Part of a small language model's weights.
Size: 8 layers, width 256, 4 heads of 64, MLP 1024 quick GELU, vocabulary 847, 6.75M parameters.
Training: 424M tokens, 6109 steps.
Each number is 500 + 25 x the weight over its row's rms, rounded and kept within 0 to 999. Layers, rows and columns count from 0. Numbers have three digits each. The size before them is the row's rms in percent of the matrix's.

# layer 2 MLP down, 256x1024, rms 0.0105, rows 109-255, columns 256-319
107:503474511491471485476527471512474491522493471499495541454538494498473501483538533473500491530530497547496496464478539484500514496479496513499473480489469494490458510529501491524495514496512497
086:468532528533490454509473483521509515528472492518530538534475504477483509509454475485488459528495482487505486483515487548523496503528573489504482486468491470502527496420488520530536500497499502
104:518467526548495514459509487465492488508469468547490470501475502486499500510490478525480503523480440522520491487533478552537503536516517449484514508490551524541477504505557491514531495537519482
105:441500516501454499488494476460507501497488475496512484467499490494514510522495472470459507538450467565500531462473474480500511441520517497531466436512503511496476489539527518495487560569486491
104:503534512545501490520496511491521507455475522445506487518483501544504461540511476523492510503467550494514465476485507486528513476523480539470506506524473484508487480504489472466519516496449533
094:472493482512488494501484551512516492506506486512476513494469470506504487495474509536520481449509532510481526465516499535493550469490505504455529480493533511479514519540476508510475483476545502
104:511470496484508523554490519516521496502491478556509525501525509489524471505481430570470501484525467499532510505475490525517488495551499520528498511505560490499541505470564477508507496494495524
092:507491492518496497468506491459495504487516465545474507508485517482500471503465513512502503565537466524505486470507466518517475504560488477511425489503518512511490487484547519516569526520507499
109:487484460513502508501484518510512493502516499523539471558536524466494549540476496438506509523492493529497509496507483490486519450481459484491492473524494471496440526553511520452494540508487515
092:517463464502539495488527518543503540510540513507473449504473508482517511499488527486493463499521480470489489499532520501481483527479485571506499464497490446487550468490479495504520489498511482
104:495495460444554479495479475503534507485554480495549486506505489526464505520485485510476469482528523516493524476477521445477541479547496534530466482503500487503508474520504478472474511518466488
092:460530524478501504463538485488512533520536510495535512470467529532476476496482505500493486484503541509474489487416527432524518458540492526491465490520470509482511455532490510468471527489501520
117:453511491476437516537527490507500521471515479519499500487530525515501508508495526467540532525496539519526524479481472480465496483502451525513514488521491498475469504539496525495494503493512463
097:508480522563479511510472471503526540549502469523478501498527453496510480512530486532536543489520507494522474501496526531489488521508478508497531564465485492472520464441481476476532456488467441
100:491494504484440491501557522512461478485483478499484504520521504502510474462515513504518519558453479484512469518515511482457498548510485497516501513492472524513475513518552484542464459481545505
104:542506506503508517478452500483522517532485496457508469484481512468505475537479494541506467494490488480511458537494501539531525516542520450522486524472547520516532514481495461504522475502455494
098:509545544500488486487475530542480512486449546476539482538522530509480505494489475476497492561480508513464492516498523467502481498516466520526479513474486502474504498516527454507493463531455461
086:482469515499510462513542508520532485461527472469505519497437456499429481537468474454475444521491523523549487475469480459509534503514509493499453528515460509505510446512530504458484521511487517
100:500497500508484495516504465495504491520476475503504499495515528498493518505499488486444503509523490504487547490482498535495476494457481499495500527489464488546482470474503526510538499463479484
107:500547476472526551534504505515494523530504499465530518528532547525496471524462502475488498508514527451449467508507525442519477468492496489500498518484460507519482471522451481483477462435509491
115:521466447515500508543504526561507513489466504512493487522501550490473513502423453492487533537530527504497513465515483505463489517535473500477506535482508529516503482477529456494498491475482473
093:499464509526502487479498536505475465483510510534504488484485449475502476479462498531538465507461496522481478509480488490499504540530517473514487531510571504471484500539519523520511490514515522
100:515518531501524457519517463546473511506524476475539473472469524533472500513492499507469517528477454509446482479526469502526499442491498511518446492473450549488482464495477454545536516567464511
105:470483460485528478512518515511530484491508521473485489540471525472442472527483500460458439532510559499481486464475510467552489492515484477503483492494508526509504494500544469490471540509493476
099:480524511504473507510492502484491520484454482500470531476484454526529478513446493527510466521517459494467551480523476492468533525467461491519497493509502532451502523497420504549531478527507513
097:499499522483451504516494501516512506490531474502479531490495517512471523528457486495525520500496483493530494499513485538466498467534490468496471515466478469573499473497462488515488515503514512
096:491475477493507535495473512526484510482480511465496462509501537507508478500471508472469489501508488475443570481529492560474542488514479459467482501479498533496458491504462517527495533526450521
098:502466481454541506524520480522523504459515506451489481508482538545510470545500455453487471513463510486505538468520467513515536489512521490476497481495471522507516471497452529498467541476495520
105:452516510442475500477520489526511503503513482494500515474503468525521452474471540482507490509514502484491515528513467477476514494495460513509426484500457481480499463529470513498457498466526543
106:490546510498553528524501488487498491479477509496520458510487528499526512500531513518478489512481478505485517496478503473487524510510457493533504507533534547469503510511508478485489464534470538
092:501549535537485507532538502515490547506471465529493544502493483494474507490448472522497483477497505514515481473455477494497480492548530541485497526551504499474524520513533497493525497492499493
107:502466482456492542494507472501538497497502500490528466514533543520479458481478500502481465506526484456477497515495512524535477494514519534477444536470549477492498471490505493526492537483513463
100:504487464451486495531528540510502471486479515472509503528474562568526457512441514494463438530487510523519536520461454491528493538522469511516467502508485508509508482487519532515475465483503514
088:452490488547499511492501514504501477469490510488506537513490529507452456515458483476477487477498520482525496472453463492492484534505481487479468534497485484499542492503514560476528489487506459
112:487524488495476558482479504485528545536453415522497497500521522491485491502498453532498525518506519551486524507506516509500495481506473541503491485472491484486480530507521447526500511500467502
112:471486435459558516474521503474523493518506514505481492521492519488463461486495483524504518511511490571430485456506523443507515500506485475488485493507514543481498493489511519504465517457530499
099:503480448529495480522564576517539505458498504510492488513508554488500537546436422450489505516477517454532466525502514487486491483511467481467495560513480470507500504475543504427502484509513428
088:494532502510504484529513499556474540520446491502442515509482522505503490478495518489493519484526558515472495500515493523478488502513486551486520480482459506502469510478462481513458479512503493
083:486528518461500510466500463501491504575523507516528486425485527512470538513539525458520538517540442478498498511526480492499529484475512465525499501518489512537501501511476471487503476503528524
086:487488493489457404495478517491515484489492478549499499497522480474502510445480494483478489537505461538508506486499501535515491532485494449492508504515531502492469516470531541544456519497494510
099:488519491498527442492503515517506471463551548550497541494514477495494534494511500472522495498501500505548470517480487456493495489471509452513514507574529468522461502469509548453527525506520534
102:531503471503498520552509459447458494510511506502490485529489469538489496467488527530515486472522458508491515445469492501453500525517506496504575514515519492493519520485500478498555451496496490
084:498509510503468477509542468462488527513463486479462529463534495470428474483516523471470514492507496496515512552500496477482508559450520497515483485498469487507489524457497508525506494514511467
111:503462457516521472455505542533517502480471525491518517527538461495546507468518514480518491486511514491461479506460514482486512532499470507485548525511507512471508528516483516516501519474493502
105:450481465473517500475504535523564512511488501490500506504475460437497506488474522462491483480545506449517472491466507432488462499480471523486499525517469464471528494501522509444500499470502504
109:517548505520508520535522504490459441468460515512503552561514504489480491458526506523489485564522525455465499501518484498501478514454484514497495504462465512521471522479507502538531503497516519
110:507516526518528514472494536536465504475529512551466522499466507500554476526485508501538483521533474502541517495511474501528469539523495480519537526521530489506529507498499513450536490493498491
105:498500503481436508483484540475500503487523497489521495483543490482512492473486521485511496539544518495466544491511506519463518489487450525520462461489470481514447504544484543512483507521496493
113:475542533515498550556543457501455477520485486517469537454488483516482493527485531474515516485503493468519533505489493450484520500516524505487546502558502536469503512520475494492496483472533494
106:538433500518519495504515501505455487498521476516522516491510495472532538497482469489510562502485463507530470493517447539516495516510526502476475535479486506526505500477542506478488576485518470
096:525503483499469486515541538518471455476493525542460512531504505490477506497502500480530482554504475494564472467521466480513470520514462503494495474526467504527489514454534501488459475453495471
113:469558554453490525466521505474495512559516500530481493477511512501516487464511516515530549476492444518507477475474527467506484498530488492505536490501494506437503540526533532530499494503590517
092:523517471471484488476519560532525503454502514478535491494498507491509514460486488483497546480471502483500517488516497506501520540509524476487475536503538509517458541515489496536485557544540510
113:526490520472531522556546507504498446497505488503507512516483493525494497518494498468483500500522499526527521528540461523510544548477478480512495508517535525500494494487491562470468518479520537
117:495476514545551569523487500476463488489477496514503519511495537498540521571543536494487495470506524501546510541474517492527529496531508532512524502524532487474486528537527494464514472492518527
094:538508491458560539510493488507509490495510538488511492521525476548516484494483474528525534474519505465473510554525520527455531551491527518497528540493493512494536450439441538490484475453493518
082:502534532513524556476433537479486487496484511485503444526470490515533487526523499525509450511478484495483519524524500529503483483501474547529496482502509478488519481517491512464533440515441482
105:542497516458500501530536469482457459513484510492523512473495469507496481467520532527470508490547491465488537501472513493496484547472519519502549527545490551521470513512489499523513505492508516
094:467545538503482519510486489513546508461471521515477491492504481488452514494503471496469491538459523504521546462506523496479499495477489508497455461469474503506504528513505508486497515525495499
098:488493484523512510495463482544517511510503415526528504479500472506482498526456498453472481514509498482505511490564507540465511518483512525465511504481509472484527469457456516465539518514481469
101:491492502528531574530506490462462481517491499474537466511505522495537518533508517478526506521508456471492478514523457502470540468494468466522506516480502478491506496525498531496540450512520509
123:451503497524486471495445486481491503513472475491516483488494494525523511517567526521479482481497504478530453513448501466522486513509497511537523513531506467472525508522522472478538461484481540
103:462540535496498508514502506478511501481499484508515525498481519473519538574535496478527487499510521456544463520469477485531512492535489522524480497560483473501561520475501484423483493506494501
095:554456446505508442500518503549506517496510539504559494502525506516497499505431451486488549489458492511476492460480521533469506511527536500475500539516506532460498474539513493501481496467497495
106:492527515500491493518458475490471521499487529482477477484513539512496498468505508496484494473464520519516526478534491491495474478480515529478457436529481508482496523507485503518482510474474511
092:476519526494465489500574489483515487479494445523475510474512532498491497478505500508479507548508506512483518529506493555524508480471449490523474503451524510530482490499492522514493529545570465
086:466472481538495490459490552527537518499518476487496489456449501476503469524542534509487487488506471499497531488518484481493498488514501480510515519499523506481513512529500479519584509531492527
090:539476506478550508555522468495540519478512475463519516531462488494494468560470465491463505490506590489512540517429508442504514486493485515520501518506503502466538445528492463468505516497468481
094:497502500479525536493454518463485496541509518549507504464462535489491497512510522542510501493534410472510487488510548503480540518516490506523495488477511495519503508521485465485519495521509536
089:473507465515498500476460514518533521521476524478520469512519513501500507522452469521493509481457524524467481473530548528488514508521492473499482505487533493505512490480492517521457476525427478
109:522422490522499490543460540458442448499507499499477491544489459500511458492525530516536479501466524525497480520485505491469498519515514466533522493536517489482512501530556494523521475502502481
096:482528501473504520521464536469530491469451502529507463499463563452529469508485506479497446539492498526525499491438520528524510478513467532499457418469491476463502501513498503471531504505481506
100:525482498521532515493462542510538510517476465517527476471463502507519473502501463518493489496468516535454502499489508529496563477512485483488509501501565561444491498546504477504492503540483514
108:475502475475524540522523496495491456509453482459531462552477530504511511499494464469498512534489488508467516488541501492529506495479498458475529493504495504519502481507453506508478519522490487
095:485463470489477472524490463532531482494493490478518473492525515498482524466494479511534480505485511507510491499505476521447542473541506471488509488456509532550483496476487515539431526484512520
112:506519495497543509495472515539518487516482507477546494521494518540500461467514491471496476502481507549466519487497490513527480513433458541469470458468463537469460496494450516519480524481496493
101:497517492505466528524463566481513445418467511511494470536501501485460477516480520488523441556490525483532508500500496517474521534498464505495470454489516521475479518512482526486497475485471495
098:503533509474469519502525519490498489540470483497467527506506473538484518496510481514506474532532491512509490519484525465491469529511456540503540496513475510499472538489511505493491458494502491
095:461557524462496516490521491490490506500477488504463477483541489547498448494490543490513480524476463519490493470479533480498482491493447531514483473463471516457506485536455521500475476507522483
094:477513517513529514540533464527516473496485461484512494497489483523476496504491514473499507503510518482499505490452453536515526481521470493491545526508470546475527470502496538502463520503521529
107:493558473513480493477493464465528502506469488440496437497516496510475511494517509503500479514506509477495498484494495476504517500530496497508473508517509484475472540484525492490492457495452500
103:489461485514459453525526548493494440474500498500481508490462497486479520503526527494481469493498525504536513494514509485527477562464486477549450468503514470514479513537535548496522451494527522
113:509481468500503516492452531471514516520515492495502480495506483441494529516501496540469496471487494508476506534482517496500514499485491493488477460490510517495487490518514504494485543502436521
114:510505527497514484471493547527492482487500546487517466503513516516543522485515492495511495490489445490492485506502462521520497505545523501522474506490520506491497502490500509522474532539494567
106:462499512545467459519487511481469490494489484520478520496474506520505479466504533466482429519485521496508491497491487520513488497533509517468497467508507467461519512501531537522501504488507493
110:477458504503447462539529481510493500498501484519485484467490514529446525496489446518499526510512539509508516459509473521490497467479495516494487489504493517497455484468497492523500514526510451
089:507459512500488479500459491480465469542551514486514467512483486510506529475508559536528514478479500462497496502498532526531505520525530487504521488467524483514514502506485466538526497531528514
106:521509516511527506496509523551491510465509523470521489521506509515560513508458483520500489503478457466474508515549493486529488470508515477528500499502505553504538481523492446517501480500488551
103:522492498427518536512543484491479469502538517508502533496471495510500526456506543470523461503554459489517513552548495488565486507453504503494466538540472477534437528484500512493481529503551500
095:500523491525507525502478494489516479474453482422550466531525514483526517515519510504478477531464509448471514546504540512470549501503487572485495535450499482468541497486500459502538471518458476
093:517501474485495503448501477471475531530507533447494484513507566488502509528534516526478546486508498522452507475464538507540506449556506445510475494476484508546498495505506465535502483545523469
106:468485507486483466491467547517533493484501498512454502485463543489494476546499482464461500529475500514517506515501472479500499421536470479528471472479522509534499475507522451491457524540477495
105:502506487500531504485507527513482536547499520484522481504507551507514497494510448521515511498489444465480470511528529521521514491510548477517551539473502477507521506511489440554516480533512533
114:501544507456482516571518500510495493474503512471492513480510529585466512500502500507479538490509533477514540483509477531490524457531502508532511495465448523532474505501456506512467484534476521
085:523523489481501519493491485478526477483532499512531542515513466532522539468504508482516454512502516475486490521521522472529494496508495495533488527514502512513466503522509460526502480503516512
099:489452501512504515489512531544505522509484494508523518491522499477502441493481485509508490540471512556485528496541531513519509539495519475484468508465508526508500453477488495537509538524510502
079:506471495501474526518445486446486515523506459477483496497505515497446474507463515501493499491538535484493512473527498519512501504484489490489489521481480518478486521492486508502522538495503442
100:545536539525497480478485506547497528445516496501490458492496543496510523544512474488523506543483492468526468529519472533526465486479498530501514459504472512522495521505507456470480486495459505
097:487483524501460475478496503507514512488488505507498546485522467517505471491475459535513502525494432461514481513524508534485448511514524503474504578528466520520520490425490479530504490505489478
097:494526505491473459491532520543521533466508513529511536463550468521497497438489523483561519532508485494530484487538501515480496514496520447474530541497498500536497502485496488525487472510508489
104:480506505475500512487545437506500520544513532496519499474535499547512548438516536503493482488546492493480481474487520502525514479508487518479491493502513489485517490459491539461482524481524506
121:483506474467474517539552508539469515520480514519476475475523553486527525460465505508498522519551502474477556521520470519509524476488474511516514469518537494507451508515503518526468536514527541
101:494525539472475482480515480517507516487476463489500495502486503529490462522503527470474565527482459503486493534460497509447508554523512513523520521480492505518470497533514462519495509576507517
085:489566518454490506480513502490506448478495514497473510509501474495521471452533562507508481496499447451524477554490474502505489534475506507501531515501455514500528515524493523526461511465528538
092:543486515481547510539452528503507460491529511497512482491495490473476525505513502494524486503466503528512515492495503525487525477515515516507508464500484501480507545505523504449503528481500519
117:494521531510486528508490495474506488517487476486523518481477465489505471480484509493514482473492509425499467545486480492487470555461533492508506558559482503459491511485465551518543507487487464
107:464506501504510476516503471496478457511504448503474505458488456484469507514503533463509486474484509508529496489486457450488464553462512489502486480552497482487517543516518572495489504454508504
088:536453468482543504515443475490508507545533490486525484504480537491517526503481465500504523473516558488479485526464502511506484424492521495476512496489512504519490472491488470483524535561444486
093:529503485530492500530499515540485496541508505505518511510497527467498542493461479518527496515492497479472469479516445506510484474487513481466518430505527539498499558501530489486452483486521483
085:505493524537551490479510485527487496480510507495488493492501452471538513477562538506514530477498517503496494514484494482489532509491527511496569506517535535501512533487496465484478525515505546
097:511526512502515510531536540476461482469476550545494476520496509496516524471492444522475497501442452497516506501485511505467528514521568472501567489560509545487480539521529513526488495547523541
102:539541504460502495514508482498497497508502531499473510490482507499490477454490546485486507470544479490493498514487509478438502506460494518541518519495459493468462531549483546511518516462549532
091:555494478493503519504518504510490483486495511495507510515542502478466463498491470509536486491447512523501480479543515540486514522492524509516539482498514517501471510493463543499469485483503463
100:530509517540487454528499505515481476463516539461492483513495512486496558542508461493458541468471514494542494476523466504538530491510541506540507441481477537546498493512513494495483509511515540
092:502523493447511512567492512507459503530483485493498481528489524495512508525484519511515528492525530542475529469484517486503536512528481533537509453515491545518488513526480470482449519513463527
087:499508468467483533538500518460487480480466538550488510533504491505502467503451501484526520554530502493509519472486524492480520514521495446488518544522509519510491467511500536481502487465537499
113:477494469512453457484479506513516494474474482472527536493532499548517473495505471518490498541472518533469518482536517505514523495485496501476507524465506555495515482477496450539475501463489460
096:509458509506517488547489503496521508510490508525507465484475430490505504489486479502507524525479510514463528507478503471451527454462515493541550478482494513474512519529511488513511530563495523
096:497498500534496511470462522509501557524513483517460494478502539473526523501495477543529463529527509531498527486551461504510465526483448524514469459492491489520460520495524452514549491533480495
102:515538501472485530524544527537450474495483474497534519520511500501518488472499470538526542511485478462522495506518467562513483515502500503491537520475526520545493555497497529542495498474513528
104:527501477473507537520526526491524468503504508498519502532519481472517504488509507481476501509523469459528504540529536486507489523479490468492533536498536518522510478509503489499483479480489502
082:524454476489511530501522509503525492497502469473482500519537469539497471503485455492541533472465556454501493540525499514476496509491477485473497512442479470491541468475439541511490520488491450
108:477463508506492494435493503485521534476510489554467531490493439537498468540497478486502497495486478464560474484499508488544480519542551481476488548530479465502533460489499497451501514477467481
093:515469469532522505499485496488485522472499521530487504525496512518527452489490477499519468543511523505453507480514522527495524473489477517477537521540491519506487470462460454489496484525477449
102:497481487500522512494498492457514469512465518504521497504518502459490486479562515503466473475505480450515496527527546499528479529445539491498504521517514469503489516511511483503538506522522513
084:533486509475495461513477542502533489445478509471489463487475497565503515471528495471490531497472534500551511513471495483459450531481490515476480505478453525480506529506485466502505521530503489
107:502480462496488499509452545550502515508503496493452499505490484507559484536465495464519547484517543510538506521483472497492493462497458501467496496501476489476513460487482514437477550479456481
091:550479466492567517527457538489494502490522532517493494519484527489525523482484484521520456466513496496503443491490476479498487519498496492535463486513505503484475512511493488485548532468493561
079:489549462495512514540494479501496502511493486517492512526474543479487519510513480479485507496459508519541508455475523494529497454498529509522544497515465507482458519566517484490512513513489517
112:458494518503500489547523483481523490522462459459532519478487483543518501535526485472448482494516524505483518535461496489501514426533473495560529537507479486488562453516514489461533443507492527
105:475497476487509518516529535486512498513491490501512523491495505517434465457510507529502507487518500491497506494498484524500498480482510492463499538462524492518531479514486506534520485501531487
086:501453483494499452548523498499477487515518476477551490500472500546493565519473503467476509497493507500535529502488476505523522510483534462520518502477504504532536464525477532484467532490507513
101:469517528498508493474505453515477557514547488464512498460541486518501473499546535488528541487504503513469509463508534470500474493488519538495524528505473479517503458488485490482528508514521481
099:481473486526489445520549475505517509518507461511548472491511507513487542502498481505498526491500524509515454489487497477515479519536517487495508540490532501468535505480539491524509480515481512
103:499524510495548503520481476485486513479488487489502472479498496488538514462509501476511487488453493468515481536490461465498523477499524487508494498534477554473516543519511481496472552498475532
107:513515481472495509454490518484518574538522514511498525488528536548498488480493471506520520512523536523476495510509549484494500472482475509515484531462491459486520504500481499480527494468501452
095:514479495452491509462520513524517511515554470527490524463456538471479469504463510503469505527515483512514498449498521538568471496537448496525451479461498498544459491521483571512495567489535472
099:471498521518520528498487483493512457466509449483511517513458498522478483521512507508467496531510514448513547497468500479517503481536463508470500524479493500493486482542525505504498472472468512
123:459484477456515514489518466514487519546515459501510518488506509494513485481533498504490507475544514465474488508503493544527518515486479506501491534495512495483499483519464532525467543488531511
099:490474512484511490508490496506501456469526503476486547491488445531467474496509510511515487482535495502513523495560483485470503515474513500485486518480510518535514463470440549523469465458514496
095:572474491481509509543557544542470455489485495476469506543485505534493453503468516474500512532513514510498524491577489506502505490497438522467505503482493501518474467497504533486478446467495508
104:497519520454488515472457466452487482518534506483485494501511517461511454521520513563524536497496479544497518481483556490517480506537498498491473471508536483543512492523517512518491486520506517
102:500528469484484478494504495504513507481516515495484515486516501527462516488469521464491503503542500500475503486533491515473485483481477539496487506463478474548484486468479519463488474530486429
089:488498529489483488485538487531515533476482508524486524476534419529538537475475502514555477510505477473515503542494501489501512500494500488525506552536521517492500541508486486521447472505490502
093:488482497454442494492535513521508493508460531473495481497501538486503475462469492487488479560520477500448516518553478503484539488473470489506450498442456487464481490509507500567468507507524528
091:458513471478529536493465476496494498506521521485504425470455521467514499505501534510493466490519469505479492498473493529496493499486473518523445490521553483543489487454497525489532496546494510
096:483486511513530486518497496510480474489486502459494455486503484530487508493524517530489517460500517517496492481480443531464503523484480507478512527464491525486495504480445549503524495511477524